config = dict(
    num_hidden_layers=9,
    hidden_size=768,
    num_attention_heads=12,
    num_key_value_heads=1,
    head_dim=64,
    intermediate_size=6144,
    vocab_size=20898,
    hidden_act='gelu',
    norm='layernorm',
    norm_place='pre',
    norm_eps=1e-05,
    positions='rope',
    rope_theta=10000.0,
    rope_fraction=1.0,
    qk_norm=False,
    attn_scale=0.125,
    bias='none',
    tie_word_embeddings=True,
    parallel_block=True,
    init='uniform',
    init_std_qkv=0.0169,
    init_std_o=0.00399,
    init_std_up=0.0169,
    init_std_down=0.00141,
    optimizer='muon',
    learning_rate=0.0113,
    lr_mult_o=0.606,
    lr_mult_up=1.18,
    lr_mult_down=3.0,
    beta1=0.93,
    lr_head=0.0075,
    max_grad_norm=1.0,
    warmup_steps=200,
    schedule='wsd',
    decay_fraction=1.0,
    decay_shape='cos',
    final_lr_fraction=0.1,
    batch_tokens=131072,
    max_seq_len=384,
    doc_mask=True,
    train_tokens=1073000000,
    max_steps=8187,
    dataset='wikipedia_en',
)
Each number is 500 + 50 x the weight over its row's rms, rounded and kept within 0 to 999. Layers, rows and columns count from 0. Numbers have three digits each. The size before them is the row's rms in percent of the matrix's.

# layer 4 MLP down (transposed), 6144x768, rms 0.0979, rows 3542-3682, columns 48-95
100:480512394514507525565425555483578449541515535507500473511575567476500582540495446500570440513522510587597476564542509453538481488491524610393488
091:586479544436502600472507529529496513518484501442499555505466461464500533427530469429493393531585447565501553429562520482472541545514528478461566
084:454451554499446451484550507466537493505514604544515565506525505386478498549504541569508498519514475367426467449492462529550537496554564636497491
096:467558508450509387421538474459443505432560439512514506597514547513451590571454573503585498530569503489522519573414551496414525544436582528449486
099:541476427575498490469514436631469545508506535530446598528491543479515468540552530473518473411545525491578514533460452534525585486532568562521431
098:517488437536503449517560405471523403430502540428417448474523434522533424459494447555457449391491491441458492509397558489547504558547482554440531
109:472444519548485449461520445490496496478503544407473490482497509417508414458446476596457479507526438443508536631490577527447439530543540522443514
099:500466534498540580431459456533544524476528389615494511506413486504494455630505487446523442496472521453479542483446554488510466587450444562482485
097:542548564548566541534478461534405506534412471504415427495464445523567555554596493544474474453515491472589483515446510397494390507521487518608451
090:533489480515450470456430512482434498418481522502566585560497516556457568454451544459516511518486496624478558440538509451610463521500455554484467
108:492457552528524550485578514510535486510484487460508587410562448546511446479465539548523528514551588482491507600515507537483542558486437536437490
100:531416435478448531579526505565577433449486466573512475520522421607498495560481536433521463594490496472420484473494509489535504576570583529470529
096:500548602507577579531537559479509491475425478523459496412450502533537492442498515492498480461474623583472538489573509493561457511556390487534434
100:548473457528447515481441519534471511568462555526577482488495518494575503550525551434505459555544574524509476599459485520485461513460458477618485
096:502437446497459540535532500465519533553411455491455505528533454492503487517470502475505485470468434477530492581515501516444546575474515461467580
105:490450500575495513404379503414512510526551449555493565483573513456476442568524482564533545473491427507440516541455509565500460494502509551436564
086:408451460548436473517457555547480495485474548553491507441475460534522462482587431539468466412599596529520472482538504565532555457507560602411464
087:536454530618540452471496537570464583388550477557452405440586581479577406490518473500561475436517523479507480538428477516421464542426510643498495
088:405502519550481403418442625460641497530444500473529560452538528495513387509405518522474505521445440458541445595521538460598402539516407587436503
097:489411546494510547502409474424443518507510534467437514475549440532468498511494492486449488571516580516496538585530532532582554460546482501488524
090:496579517458434529595497538523429460440565559419565403484580505452505528545430521475524596420459546491419485467479393463460478482489560557465590
101:511579468520416543517646409552446486445460456523338523511444560576555449470513463555556487507607540462430521524470494461535541486458456534452454
104:526493469552492387551526506420435486519489459549494499474548470516544491392543498443524514555547390536495510485411520480467405413513450507411485
102:516543440436577551499496414535574482584484481616423570473505607482498507603504450477479500500531502463517479485499542468430530524460449458578568
099:565553551497439492392385530508470480477571481544494491496569494481548487528509514510611383481554404532461469498449465447489538422444521476491519
101:503574447555519491371446514543465476456486513536409551592436513558498461481450487457532546454471468512385578495560617416571378518492565578498504
117:518481442514540427546593584540488484431453548556508501550482422531530546429490448551515491498502541483467465484521541456507480603517491550549490
091:491354418579501525478466438498445573517502435562501589537518546523470547529440496453494536441539477452523444419469524468461438458476464561529484
099:482543457489391467489552463479529596477565487484537510502430574575515477457582510559522512509588460470550495458474421540433450522510500561530509
101:496467488448518564512517455602552541531472566565510441441457505413417476447471510510480418494521557506462517461564490483453455579539457568464438
099:476521479483463464466451490596482487457452508566454481450480499530446554505509572543583491561505567554601455454633482400501519517490468478466523
102:596527519431486527442552452503551471462439482473498466508383489450585537445517522438466493409611476549530547521464489465484472519506565497461493
094:493508573430468533504437449509521451459524539482468540561476533458541487491510475419442587573514467503534508435540578464577403431429533446522486
111:449477427485543527393452387536420529564414512506513543523566478478586589500433542438533565488552513400568594494527435503458511466541452398506418
101:463565497596561510537574493521509567505540487484516580515526367415464510530447487467517537430552514510472452383448472469526563448522531444474522
091:570523467495464405447557495450459497480514564488476487524401505498402529550525486600581557467502532535419489571526529484515541465553565513406532
098:439542504493468520608448460551496480518566509462566563427457464503435472539583479515559463435542488474428499405480575456451555430541436520585508
108:498457457491468521489544498439535503524497559316550519547514519479481420518530487624585523394453447439515546411542480523513476545440480532397475
087:442595542448479450544505492488518566509452465462476513528495506395604517500534441560469563548479528453479457479516440533606418500527540453531514
101:588568511591618508475494458563562412534462541573516529467496453461485566528514567497511439488646526532472463534465458548454547444541522593481529
091:531555540465482513481460435436521485524466554505449496559465566473566515519501507533519488527463546506534484442512517526451532479506423437547456
100:489480397456431517503465493475570489409576444538534457439499567509564430462457534502417508452504553591514445565464440406533548469527478465465483
090:579594376501445432486561522524497537487522452453391475569465562575482494538381532473541434455429520536471474626509484480416571488501487485546465
097:433482385451409452591483485495643477526441517517351523505442539546497468473346605521588406434433531439366515434549396538573510423526453491419498
104:548505571458489426501504505511637500610525509521474510446552491441501537488508533509494534570501528434522375416488499526548481509537528563481462
102:489494404518506525596577587447451564423473399471505505597464526580457554469488510488582432544421455512533444526514452523523474541494473454440464
090:541511504492593515497389458492459500381499617428589481421446527505529442486411485512454463440562478428470457440515526497492479481457531534496504
094:394489473490644515523446362536484562486510433457487544463501468537473528496536484491525461530473474523424545528464521499386410528494504378445398
108:481480530539534510542552466521479430572514471470546480538511420532557545495491486444544507536471642459538545478462455479593572592485553559492487
100:403481556459602475606480526372513436543514509604530507577446595536437514567518617412553495460518504500425431494389425549477534506480508510544459
099:543554573470532583452456509528519495453448544564431615503567445399479533465456460537478515516497494495529418395504509465467453487483549488587395
087:579551506586473554482531423512454497522473470479432548491444486497405498517503494481457464504490519568506434435438472535649501518429457555453482
100:511505467459514522482436567500516476504488457529507501575473489502513412514440457463557400552498525533500557581508475457415474505581545543432513
102:508429453526576646551600474454565538592529467482500611484572430450487465548530513422441440516452539507489474484562404394521416447508494440410582
105:493568484490561509528485514464527467460466480467492538547535468509563575624525469484379543475547463549551429502507509495508567504515530504360524
104:478470486479484598513553517540567579459530500481411493487482510438486491437435521450549474517447513503515593572549518521478476466525444513543591
101:476512421495522486581522422421413556537534605525423547588481460571517584573501442463456460481491538557500492519504499544600487430459452468467540
100:510579550457576499464470494564550489493512599590455563490619486461507524517385534416491445530479546446514426583437501492517539513499478407467456
096:460500519542486494485372527318532470518554519559506490563540456532386337447506457517501402371576512476504534510596478426569528457497595527430461
093:538566545616503440530467493452495493437448585542379532602573434464501516507472543525503480562458578541544502401509504544535508527561447429562575
107:623553413560598563455538481560438469540387576502541524481561451530503472499468497463469527503537484599555372431563552485458443565573467456468554
106:499558536479443520458458511463531458596586435524562456424546488523601517471563475564380467530585511448510507562485427467514557499545547569418509
097:537518536474543531487477521449512533556528448450583513542561547482453491395543533559504486512400447409480473429476548504410506501532498557489523
108:428398404564461421486443513489484487586509578465481549452468416577516502495576463500471440506494513485467543465528490531494414528451534464591503
090:458433521423459486347588473413455526501479539505451477533467535442439562452560475530422573363521392516584575519491513509385488531477570446563467
103:563541488453541561556540536541520500485465530595544559501468503539525523489498528490489520466456460489495415416474512554562438508462503519456496
101:452438499415524510418451497517467449425518642533464498462455533521555529507465480497504530441485518451564523547504534537426600444469492523478523
102:474430493503438521531499540520516436391506549570485442521392416510502553503510550540582496577478463504506509492496528466484456497423511446486461
107:510496511611583545511580573464448389456430507472486560497487514529474481590473381522491484459466468530388553559532503603545496582494547605424462
100:436511494470479375470423547534514429492538512568448524446443506438670535504504468512371432531545406430521518478548518472408416448517670534481459
097:515527486453493515492439472527506445516521541503548519464563474481497475483502543432461535355483446518495507627444532506507530450453539453479491
094:578620555521503521519407446451460534491436495560502577438506502572422542407551447443509448511471471587550601419502410500440485486541550354510572
109:436484561566545537563438430513499614548421547506541527409412501447520545552465588452439454431447469493436452539512424373595537571545434490521517
106:478555518526468514480508449503549524497536410585472577576580431527471526585524569487498479549594563434542505492523517497535432498464552445570542
094:496517662476456470531458552504483595471539482523489511517466559583447526395441526500474589520473472531502503447504459520452503590490515463509470
096:544453448436438467502495550518598462425506417569544503503455509467541518511471452461517402401464490527453541543545488386514509601434486470487420
086:424535584507426531457492476489513446502414462505543468535530537504512481514511537550596525445368522431554434567482438542426516497494437505567427
097:491448497464542403581551506514513434547533503567497418493493468477524469532478627419494511403549552477530493421442535377426386596486532547502446
107:439580530437515543448478585472598445561457566413561548549452444606502483525668500576535523475517413456498507491469503510491589501489473442440512
102:412497507570523517555432510466387512445495411524408477575513455531477572560504402399492497427454500472619544508548451535507582560516392495482498
096:556564462558423504471581519454543516455409498576557549504518532562561509528444484645484438419508391464627473558512447522441545483487472523550525
104:461498529498483480528477506464521438449516467537505413450525532534523476481489537499484450485482527483484509539472556533523433479527459562435470
086:559524503487390513492463567561455499423479459403493547411490502511493368409478485491543495489437502517542475628541452432572561561454502482521453
097:538579500473448553491496484500502481428429417425510539487420471487481573547502486384537437492508476574521398517512515434495370446518455441506505
096:491468560499491539552498534491544521497532511514532469501416597497510501478466399511411472442532475570489458536488463519483392454419502575414611
100:384487542409593498453561476409426553494454565587494426412496550503545466448550450527489438470582520458462450545494441486493487461537543493508473
094:513478460505486562532530522452456474377466398503545464524535490566549513498448480509560528512515500473529488626534443524469498536520620653438493
117:530519493522582479517445457468552510474421486494456527636469454544500589435462494522529443531524479430517513580399522486561491509424396480593527
097:454535504559464477497515478457464574593451489541559590496478539465511546545483467536566473510572515519537408453462568559561531536504498537536474
107:555520488537507549504512512503495467427586541465494554486534471437527613509482432439426572482445458495524467528503447592518547487542508556456457
095:450520497502523519456527467512482525454495489538499486448477545438499563468524486452513542520493494571545427443447582486451447458511518565460532
093:421527448461398463446523501545434536456521370501555382460510500508508494482526431524539452547573503454482654530422612476415428492407511512467454
087:572504470549510484564499491501624461483493510548485365518556471492511489397512519497561587509514493463541536539531432480546445436503479494485501
102:586411498523536542577581508455386470459539479418416540477544508475449528496508584474596438543525475577470481421462539519518476595448469536458616
091:415532507395490479437505532523402516463473435425550495584449515516416466509457484482488543505419461526571545521609487383358525472507450468477567
092:540558524485471390582546489589504490533490478412470512404520531517475477477500414546480476535462492429494488510505539493409482490549486489461540
099:462510345429514471507517455603453386443561436579514552451530519556458463462540498517560476484553508390522457494532455469527583483484482438492544
098:562512415442514469488492497490442497542502545495553409484536566428508459495491524465556529442525509511481562462512485517463554527412567425463467
099:426490562496442542464458415496484415431444514521475427499467536518406542469599467501491461459493499566413515429528467526461431390523423475515501
101:438435485499544409407544531476490487422524479453450475531522555520544566512431490490573580467502577527416482511454499471573554484491468458503552
097:518464598536561502489518429543573504422470520518473470458530524476502434459458486511512443546534526523481471618487522446415524505499383582590498
105:507510548471589500559537462499497406450507493482451553486479570505529530492492552501537476460463513545603522543529452411430451457498468589520421
100:470533431473483554472517577574525387498520519592518493467557496438482462513434493534465559604482574471453579573551466522467498533456561423454493
097:474500529523499446521572543492484493495560452470482565525538568454493554523507595552459484564439466572525413528480523548467541480490521461531460
102:491425548427460480526517442518442418418406562561482474544527532483454472504430553545503532444504523507578547434569457586438528509545466446503527
097:480555479538479441477563454503587409520504452585392481462526490471565476440488492481488465541518595489557407617479454506521466504485520502496538
095:409525444466595455507487603420613516491547429479501511478506559457514463388553537425589501444482539511488517427433487510560463436494441469433550
101:517576492550465456517493432492546578547558536476521429497533493510475501573380560487555487498477488522518501506426385488558568473606504403508500
100:481537512513516448604485543464435473542437540560608562538501575417440506470515479492490465489529516573450490473457569512545550512468543553503424
089:494629521432610478469501462514575552528467428544321553564358558410298501555491440494499523531467580513476503561589502535520574388486513559497516
102:523491560516442505527452589559514462460480526440562613541558464417513462408417573485524466532545422554572547446499444502467449358430506430492493
097:440552476554477376453619611466385573531531447550464558417515513438513515484548508467444471446519462477516542398431515596543482472451536480568491
103:516563490613480593445554505564554495498487498606405480519585579532475610389487475541469494555568581520563480430560428495469470440412402532627461
099:623396569435456487515518542530543487463485468552415576469546529549442595461477509530523494563500502435567563518456543545474647479514458514496436
098:545524462501449568539567491465509536509446464433565494498542575577475472565597435482481460483535594621540403528510394515570558561497545534446494
099:520429563553513430509560462492495519484577481515504333399437498404402430550562451487396573502474550626518468532562435471502435500531501525507511
106:454432501593674465598444576575522433555492579480460493438431530500471434450488561490551455502489477519512548533498516503535444534439489457570506
095:411536535554465577511474465550465525532580396433513545538522497479567566464485518493566412462517591461530461417541484636560579531537467489482511
098:463511500498595573544519490598475546560511447481473579596509513426461555529545428477483473498506443493452527444508558502423549462439549463492501
088:566516409448502491519449427552440575515505554561523486420476564400555517457515513500472488576531471459468528553478567514567499587486507571591509
098:541483437535433523458529489478458477555489514498421538518520511486582505553532560526543500416558543503457481479450433590543532463510408507491492
098:589563592459536539546498491584516456497533482424526484538422500503499388458453591488563471528386496407480507480585508578512497412409480491496518
087:568493550510466514534407495491531564534434446446508447478484514561524536527558580457451468484530478548474459524519452461536439486464415421437546
099:423471511471452522463511445566452559520549560488449448503468478405501485476421410498498434388501487468493472498428449496472520473429639520497554
113:403529480535588553456461507607517477547511521477486540528476452533488540492551564531497526474483583468382494597490451473455573534579588500478417
122:515535431463507522492454504471437574473541474528445470617448536463445538538541561527552508553563463561506439528489417438554560568460450447454549
105:500544501557562419499576435500465441498423552512541512468482469532533465524418468506460497518521536536527400491487418542466578405513553518532453
097:427458452571546466538508454548592552509532473522545477566458332572462459487475461531437476532525466496513469533560481485489546554443507383442524
105:485559490559592473613546470607482546495568518482477502568477470578530583478518570575548548562582461437474471493413474455495435531516500528567471
096:474480570616436525610487564475500460556457472554474473450501491463475561479561585481510454431539440464477462493533442589567561501396484506499566
105:481529502426471455484517461528547503545513473438492544575483484527533505553452464532487427497542501512560427509419428571469541523499582522487545
099:477586605542432466453493537491594561474500470506481460511514527453566507510490463567507471500459435432539496571474554450487526494559460508413496
096:426533395554584434513460554486491476575535548529433501568515482451470465502510532514488448495567500553613579404571548484535469541503583561455439
120:356413471509546484466519462562472485563472468562520537526560509471506541529538507437501441459501455512451545471541547463569543488553466421529454
097:488473447509460615510422534475412503500506526545496493412484500460564388519484536492543439502525538577513529454487474504480497429435459484501478
118:459478514513488578547516494436589517482508514508665576471469442536550420519502541515453454481606442449485523417534477514505546536503469446509490
085:530522463465452534470500540609521527512529521535496465463491575492471518508596410467468489411478459484514481463509607511388485528527547552539456
096:564437511555482439432451565480433545461477471471505445514540483499474507502453510412461509518458556485559421484445508453462489479511506499431481
104:483440486399497468478489483617453417491422439497408484574482485561412478514519580375479435472535435506581426444517518527504495494472515584572586
096:570500488489509506486489446452435390479539508491574498449484614483523509565441378561493479500521508436544538466489477467485526412554451458446514
097:471515546424670414484483472470428485531523463625454615506547628370560457536439581525537484437519530512523550552429528488481518527592480504524507
# layer 4 MLP up, 6144x768, rms 0.108, rows 3543-3683, columns 48-95
090:486461504521590430569528494489456516539581498524541495519531466524518492407512476499524535528515529477459467451530509509486418451535385357422476
083:531502529443556558518551575559539502493501460452474439476531490548507534546532508503617511486467558533441468495560545486501472437485523528447577
099:495511469571501544557477477545457577417469457385588455493444572527518481457485532467537535443520576522454468534424534462512443485589541536483495
097:578608533579557479454507500483534482428520508494434476535558479476530555494484465453459485484542521430586467483454444511523426499455513445514469
101:545470590479498491520540551440527434478588556414405548432564442521539428542478353443515467478532561447568537435517433596559393497532495516494462
107:550500587509535475538403460520485449462449562516445411394455506475538506549548490568464558551553550541450545536570537457475504566550541466523456
105:512487416435548515526556525529498505517526463482491555458588484509553459453496556533463559433511414551490522628477535460558462536490507576491418
097:498594467591518549491564509493376559517448491503434482516505440462494457413479402534503490550470415429523399412403473503456464567563556487600460
091:428580494503449519542501461527498515439475463453563538511421442479496532564443490485451547458480460457480515485465528456516424420531519532531526
108:473531502499480467470488568545586561434470460547510449569527458433538468483536497510519533586521403448396458478458461398464511434520564481550462
097:492517563551567501565436454495532617547620494534493549496360593463553459497547544529524508502571527535551409531483509571467518519472483564536485
094:533455478557532504479536457519503396470459518596470432582555524452606602476471336563575545508457538575494470493453526478392434467485607465524440
097:635423419519385403429453451565501549527472513568473513502410465616504573466560517474596472587579503579435479579581525421511389553493510512535509
098:428433491591493504425572481581505487469458512491509456492430433540499454400519557421478425358504466435528440503500539496533587513445454431500528
108:559577480455499515515474577574465557515459658491527505418461468572466462511502554574514468541562504475416499554426465474516597521486468504461424
089:462462542464435503505443495519436523502516444544553486603443410634489487508430518429473562521479650480579471455495475473537384525426478561491431
094:449482469527510456370542488512528579391507541491499585506524593489462497583402531395431494533460517521491520539533564481635564583541425445536481
092:575515471528536533487528534498460460492469491500535525555524456566437527600410503527683535575497541571606501474448503479505499514598497508425467
099:414526506518463438465497552559477507417521453557513530580502498518509480493509474549518592475515455527447525508544476479410471469455517544578504
093:529496550500505488510562499581467556501488531519578525473535533481553486549592438494455509533609536442470455531443567548468532512492520445548527
098:515475477544533531490448508473503449414472515511501516529476600569501530492514501520503472508521518445564467467558497513419570377488457432518462
112:503480558504537510443507520417473532536490537424519540568464471448488500530512464449464533523468511437499482456512498420566412512607446481454483
092:579573472537427484438438459460578473502402493624471509525440553556543576487592460415465598515445472464550481479474515450523550537529491572526468
092:495536428509452445513376515508524586402488569538563532467440435560472484508490520522546513472488495383496507618544567518463473506465584472563439
098:543492439519536564594461546485443449499488492464471456428467559478434482512508464604539504428580438462445488464602577565431402467527497501520542
108:490459421635479389537462504477520485529497537553560477600493630584455507550555535454559453492489565663476472541504540466478489511474539476503423
094:508407564419569497459542469494630447487509469507507456467555535469460526539536500499426517425508472484514584559503557528539371444594473516467429
101:497547522496526505574537492477530524535499514434427494556520472533540506498547445495499516524479506502596476498552497547529512440586485452484518
101:522493498463476545587483535556510468466503459465486427473557519551402522453502502530502544490490514508496389445614530568511506509425516518543560
098:504494488518583415561466480513455496534570577487420477468461475502492559487484532523625566504515525583588503503469456541440473499571523439478409
103:514518546482552522557544492586422453559547540507485442530531460479575510506465428582473526463482520532512457572618507468506574466422507523555436
099:533516480587409490433520440429611475473473533500540467494536525545473536465493573493471482464444524519555590499470490525547491373398477472525518
107:518557480479488513400459519506517551547473473448522597471478469472478427493397468454484521468509461424489447529545503547461475557537510489436456
103:553511513470483646497482466648520463501507530470401495467502481463515492575507475575454486541492439485502548618487481501531472507457545534586516
091:531550530564527436481498481478434435482511522392508509537424480603460506574512570532561582436483492567551481510581531458447511466504501595473429
095:476530473462453521501483536535572482470578474528453446511494511554458503497538474421499458473522527491467541570580487505506482436540501495557543
104:471505541535512424444407363520432477487426517485512610498468465461438528480434415482507548536507470539503514410530448513465451558443508512458607
087:558514566378477403478485510459464499521507544481491444493567501528413491459490546403511422482497502418570473531528393490474436482536559455468336
104:493441561443466419513456502507410566446525474543426548513469398442369518539488501394504531442456516536566518422513483494487435483498527441516380
092:442563480537467496558442437626531468471547490470551521572439452485534438517535514520490469546459552508527460547436430522406564514433449455540521
107:482567496599539501462517467532447559466524425542539477530435590492469427427517569495455460502460393516506477490497479459582497550553501521522516
096:481457551454614511501526552468382498466445519433560392515386481514589494459543493444476497508536486478500469438493563484503503499519436499546591
097:436509550529485531485575437461445532511461476410490461590541385529442463480498485550581377475524496513530456538526557474556397447448535494469568
107:555465473411451513498441433523486532567519470478493479557351562494490496541468466515555520485490501420513556546432495537418551508424431467549404
099:558549396510573483547463494456509494586652430453462472500512485551545474511398530526504485511466465575522517514549511412504529482532505449498574
094:498493452498538525424509428634469495450477437468463580514442500503442594542492474438543470525542461592543522416500584474516529486533420444477631
098:441505510462583505523523484564569496519439488503462535579464502428489456522498572544527528567563555486466582516525530583445521479510464535489516
104:441488518564494552425582582556513607470533581525561488550486492566456431518491423446552522568490578425508568477536464494476506506502511517534550
099:551544544579579603473531411572563408512451489426443516450505482463476508633436437544485469424483494351519526540526412570531460429475365501618524
101:483478514451488594514556473529529525470538517449517446511496532498416547486412565567471451547496498483491489506519545525436505554537425483612500
092:581532559495478552452459473584558485507480475456461482524488500532579587446530519565553540483560429515605538564477440607384575507546435570518492
104:569598501519425517502529497569491509556540613520482453545566532511634438434497409538454627588536570416479479567562500438464463490524561522482436
098:536589499519491475421504426532437462477524578476590424435507516492555503461453534585485467474521496490548534471583548501510541541492461538556449
116:442520491523433615525479493590452513512483525453522537420429480423453477556430525431395476417443484501471408508496518495437461518477476532468461
099:486557497464474432544463506512534414446542484537396505435561543470465521540493457516532562550586526444391544495484461485576481577501497455358508
110:568608593543448547427529427509546508499451444468472575512507559481490473528495517522433576477467426384461568425383587465467564460544448465518444
100:443425524543521567492513391511567530440486573434619492503565464466472511559504472504377446569484446533475495510535506466465529517478475491503477
103:464453582541484487438531664564518567542473503552551554411508520452556528480499479477561564453452505451484513539546483525481540416559468400546505
096:467526528553525461530564535563534542459515502492524574527543504515523594483515501457443455553463421423420505499474517562530549516524515499523533
107:513548459548588533505409554457407548509470497518506398495467463524463535528463530492384478475507466462482477536409525494547535540539546532551504
103:507533518584413581434586518441480554594427513519481505507503438498582538487522590467482502421538572426502565569510547569444447534445490662425494
099:544425510436506533530535407561586471522470493547450455470512524394478564560473514488549601536529527445490510470517533530489406515434446457490533
103:544452449530428466463464471488504517368491509526522395626549501515539582465376499516553576552359520496486511525480508512425454474630513499553474
091:546552478555502542560430392523568450498534552503528516545618523575516458520491454394516524482578464542546523572434500500568465408529515461589469
099:447470526527507474501456439598495479468483412468499493487467480531473522534505581501554495558539536569592463462498603490542578549466539589491541
101:526531529479526521574468577502513510501470479610495531557575566483516483472488558515499494513515521575437532466521513419538514468578521420516548
103:459420409483565536459534510474510516448472537539460467548416405444484459552602470450468535431532487534564458525509491544463464471527440440515523
107:499452486473458481552419452516493510364417507547463465505468504608480463583413526507565596486542437456514490529437464453451486487482527394453570
091:442609501394472444495508579486433484509561500557513516525497542479431511516428433477447438508542500488559454489451467503435381481515513434488559
101:458527520469536532503477517496513529514521495537474426437665510440542425529395453457515505545501583450412434470485581405546475457491517541577464
095:538467569441473544518480546576478464389472584395394508451559441490469553512563463433428567544463580388441545482489468539576444485537542538544493
106:540505535490518530490571616550536536570402531549488452460497477542523479442565461575479520485486510562479514553472530568517543452524486575473494
107:524480538476452434468487483485389575545519562490534476540489572528482521442471520498560576530526497403532520494483559547491470389436499486589614
100:563546453439528498492501493507477495434501537533464545488539533484482463524586549479457545558577476454526527544478505504518581500556452459494544
096:568574487510471524628455436400484497379524458554431427518507471485526434495523507545462418426535514455540523381601603429586448421502495460504531
082:453471585521495511478470437537519469347473516501504445555472534538474502455566474459457556502509500489456416581501525468563482440427456499465452
100:486475440511471595537466480494391507426488536494389513552424445453478485465419451497539444440523433504493468543475479496426487570481541498501590
105:491606521519443406506518600392509385508511493502522568460535482498391561464499560454552500461518502403581523564535444587498456503486474546450451
101:466487521500590492506512531424470455477415457510534476468503559556537506501415473434488475454427426548535554548552514439455456502477451509536531
095:541545468509571509511470505433569479443481492486450524642517551517516457550460484560512471458497453503481477559386473530465503551523564537594418
109:426512425448502490461485540439462495514464355555627429464446489648573459462432525501427439484518465441483490491474435468663463515601494467467433
087:487525486465532575497578499486490444553482512604478509508464567513469563511550540530470478501505541499518534501594519513446521508478457529427456
105:493463563455502461483419607508475577453447448549523426449486483482446498501514527463410501513371479539493464471501615451521484462342497462413494
095:526512554518503546510540519587605528486490590509525563520480488540386553478505458503431521441465514487386491588539562545505510400439431476481437
100:500513530442602468467548441488527561493467525441499484474557491486525533485571482579528473507524492493611522590550529464397519503490487505484460
097:463411513422507545480473502463559488535432476475445524465471481543514505466510523494422469559451398538481529446452536495438520509546493521417419
111:539492619505597501525469483461471498481525510550518556449439399518459535466471516470584440512511559625569453556554547492506440487515480507583456
099:478398472503450535461488398541469551446491471452403566511413490440498361524582542558539568589601514372411545496493582377465604569504477516512447
104:521585488539465500527606475483512499522476423454430512552465484551462483409497432580596506504501481506481540481533475536468470586541524477490436
097:462521470458556530514558452452444498516459519556444434435435460568458523507416499564558536409559423459580505429447506511475457503525478497481415
094:444532586628476455479548453431455563425594552494381530448532435511483532535586627529538476457487535577497568577588445523453528454543395577539495
090:567493452397379519500543438439498524566525539435552460465588483518458565434477498536551533462495442522537460483445476555494445485491384554514445
108:645484490533564567525512473442556396545412536470478499557480471438614471436522452525482496591543524440485612559641604429464489521526505496473398
090:507472409488486477560547506442481532482494507416487449530481432517543460544477408477532551546478462553476488551486463527407569454510541527531554
096:471505418468503478464520505386499493372511469446584511525440506482448516541533548522421579482537595504474562474492520537545451443474539486477465
099:509538461417490521483527406535524492507570454556459523532504507427447549503587407504494456590543489495518658519431554424552468482553479562534484
096:572494484489512532500492572530671444495586480457462512395553513448496484474526451499453498586502382565498509432442460506553394471428453479585591
103:391528545453553566467551533475454504507554543502570401419577491506512505572476480482454532518496586473495534519497572586548507519471469455580462
107:461628439490513537444455504512413602507417473384468508491433510523592515454501545522429475563370498466560438501526470571467483625421563439502590
097:539447529525570463537526472465467487455496503522479516478472524483499508494456522543527539450515526445452533562487510513489448611546553614502537
103:489486594528540517493556492493464424413535425410507530479534516662496508487479548506422543539496452532569538482596444484530496581493520448416342
104:465523513456488463568422441561527514472486422500489441536479438394489461489513511410507547505495513438439482399545594474401512594497444527457473
098:416616562539500494519451503398432502496556535546503461560516454490625393577500649488477451412552567561579520521417532525517424476503535570439477
098:494529508444446569559543463423459524456455548535483564523403424477532490495367548468495536527549442572512479547558525474484458556526525476457550
100:501587454491654536490570473577499515482422558454538511518473491417435474531453543424525448492500609569507495500527559474486531439389475521515410
095:502550365511480559521524501481487571548475473560490489518606457465482534559452448501480487502559529473457503567649514568378461625486573408504487
099:445557561423436537517420480485499474432554569466550517380538401476545464548442475467530503480536516523507445477415481500598532521532499491560495
096:487514522463555480476510523474479458546422540488427494537454507509544506466485535527568593540535489530480552549490527520497457499480492509463544
093:428439464467568553535456511565468526548542538539470424569509465545478577550495535462457589533532470519520491566393560540501485573483513418495504
096:500500487578510472529468492494498557582438500628465507545578439553447507519560488521532474466482545471430530558436508465570479509465515440584435
099:448585503388514539498437486519468526506556600473504506541507468537558467508510511456567498478464471555633513609483479553545509366468502466529473
106:535468543548607497573563450539504473425401484530396468528451513418446555537471567523497506523583442484413476450602446609446504469413454458502504
097:393469559411487510518564413510583562517494394494525490446512554434526520536527536440511547430490470548437583386495493468487537553460593444560427
095:481532469468491590490489482505524484524436496473512542482528474419510500459526440406532520418554491495498540551519533564507647414493528462558529
097:470542463466557556502428513485428565520569409560483453507469539526481512511465496532519605471568523411474448496571536449507529486432565546458465
112:431483501530451448590502486526429548543469328529568451453521541525561457510546491454483436526537538584480407600483474580508562502548542547458520
100:531490521354527408468520457468492596469410551477459499473537476520473389566537539503572508488551506582476471558452493531448504392553483473521432
100:593604452490575472438500399492457473486486474495473552614543503581372549507527431442536460529480462526526440494433518482436465503476490484510499
091:481519508554585529489612481588528513486519624517593476484571492531422602518499582527452523446491568432506480471425580576434498510547540590611485
100:490577449419540489507463526452503550489483637529479511527453532471425479592498523527481592387552388536462481387433426610449511520438478530449434
100:554492501465463460514490513474478575471506546589493415538517504457490478533489579417449472506460428531464521484466528487561470558506513483548481
089:489497584541384511413451449513457539468473532558556561496419463413420572516470595513544439472557476465436491459507560590495427473542537376496458
103:485535471579431538530468443442519468519610546434429488519423490512458428468554536469469529515536480499522497466451517494643560503600520485490540
115:480449499431519513534491567515460614637485480535470526462442524481526579497490518483585485453466563405582588487448564539493523523563516543520500
114:518549440449588448461596525513513539520566534482523432484528462597456539435519440550500522450505401474490546492451522507465467474514444504504503
106:503508393464474524557557561465577573440422524568503462477580560467486449481459550545489545436454499415406433419491486515529474576472542476463481
106:532537519499519529484307542487427505489491589544507504410553552492481503494532516505536511617548549457467418473519485487534465428535461488542400
101:448545490539453557496561460563471407451570523480491409552448520533540397461539547485553529488498535530586526382481487509502566454496505509433503
100:473456500413457475450539523355506406451469532494596491441467570533454385424563586408467581463544430522516465479564503490584498434428459569480359
104:477469560529486555463442448464444550433384496550578533443573432471458410537543494375390508507576549537457439547471490476526477538486462548568540
099:435445455513513532514455516473474473526477449450574509487533400545462578516549538523538470523592486484457463520515488516517542542434588533492431
097:488522600457460576521523444530494567592436448487432489502457639480476691441540475410514568407484481470575454494521625433564561547424502478511502
109:402550494494565445454454451559397477514437501460485538526377548606442550525450542417470456538451384462515563484390603510480511386441470558512488
101:448599559514487519530590503524492501487448541554518369570510612479539534585424530538496475392514523496548491480423473591501456492503521433483520
113:455502460492524445497468389477495552476502606544628553469550419553517489487478612535527544454543462539513458466613556511506506453533491455521508
083:458535513443536485512537539497566443455475456479415521544477502512642558485514539573459457558517552522453457467487459537422438516499461515480509
102:503511525503543448475472535593500453501611457436484437508486426514428594511503567484484504429418496528535505500510535472469466479559496561503506
107:430543516506509543506420552513431515607549578570595368441420527429500522493503534459472489535552464578587486506451467513499486565539474414459470
095:504492487477422497443558494492578517470532376435581465474578539420614533457522492457527476523497500442536536484485512446483456519461516505533480
099:546564603531566541522522509533527496581458603588617572546529507479369566523415481501526414506485502572404555521558505489534481507530553503496434
102:542632509569542421550573550467507508468523573506492503548463550447500527471385525483541444524456506444542443504487526511571535493472540467544464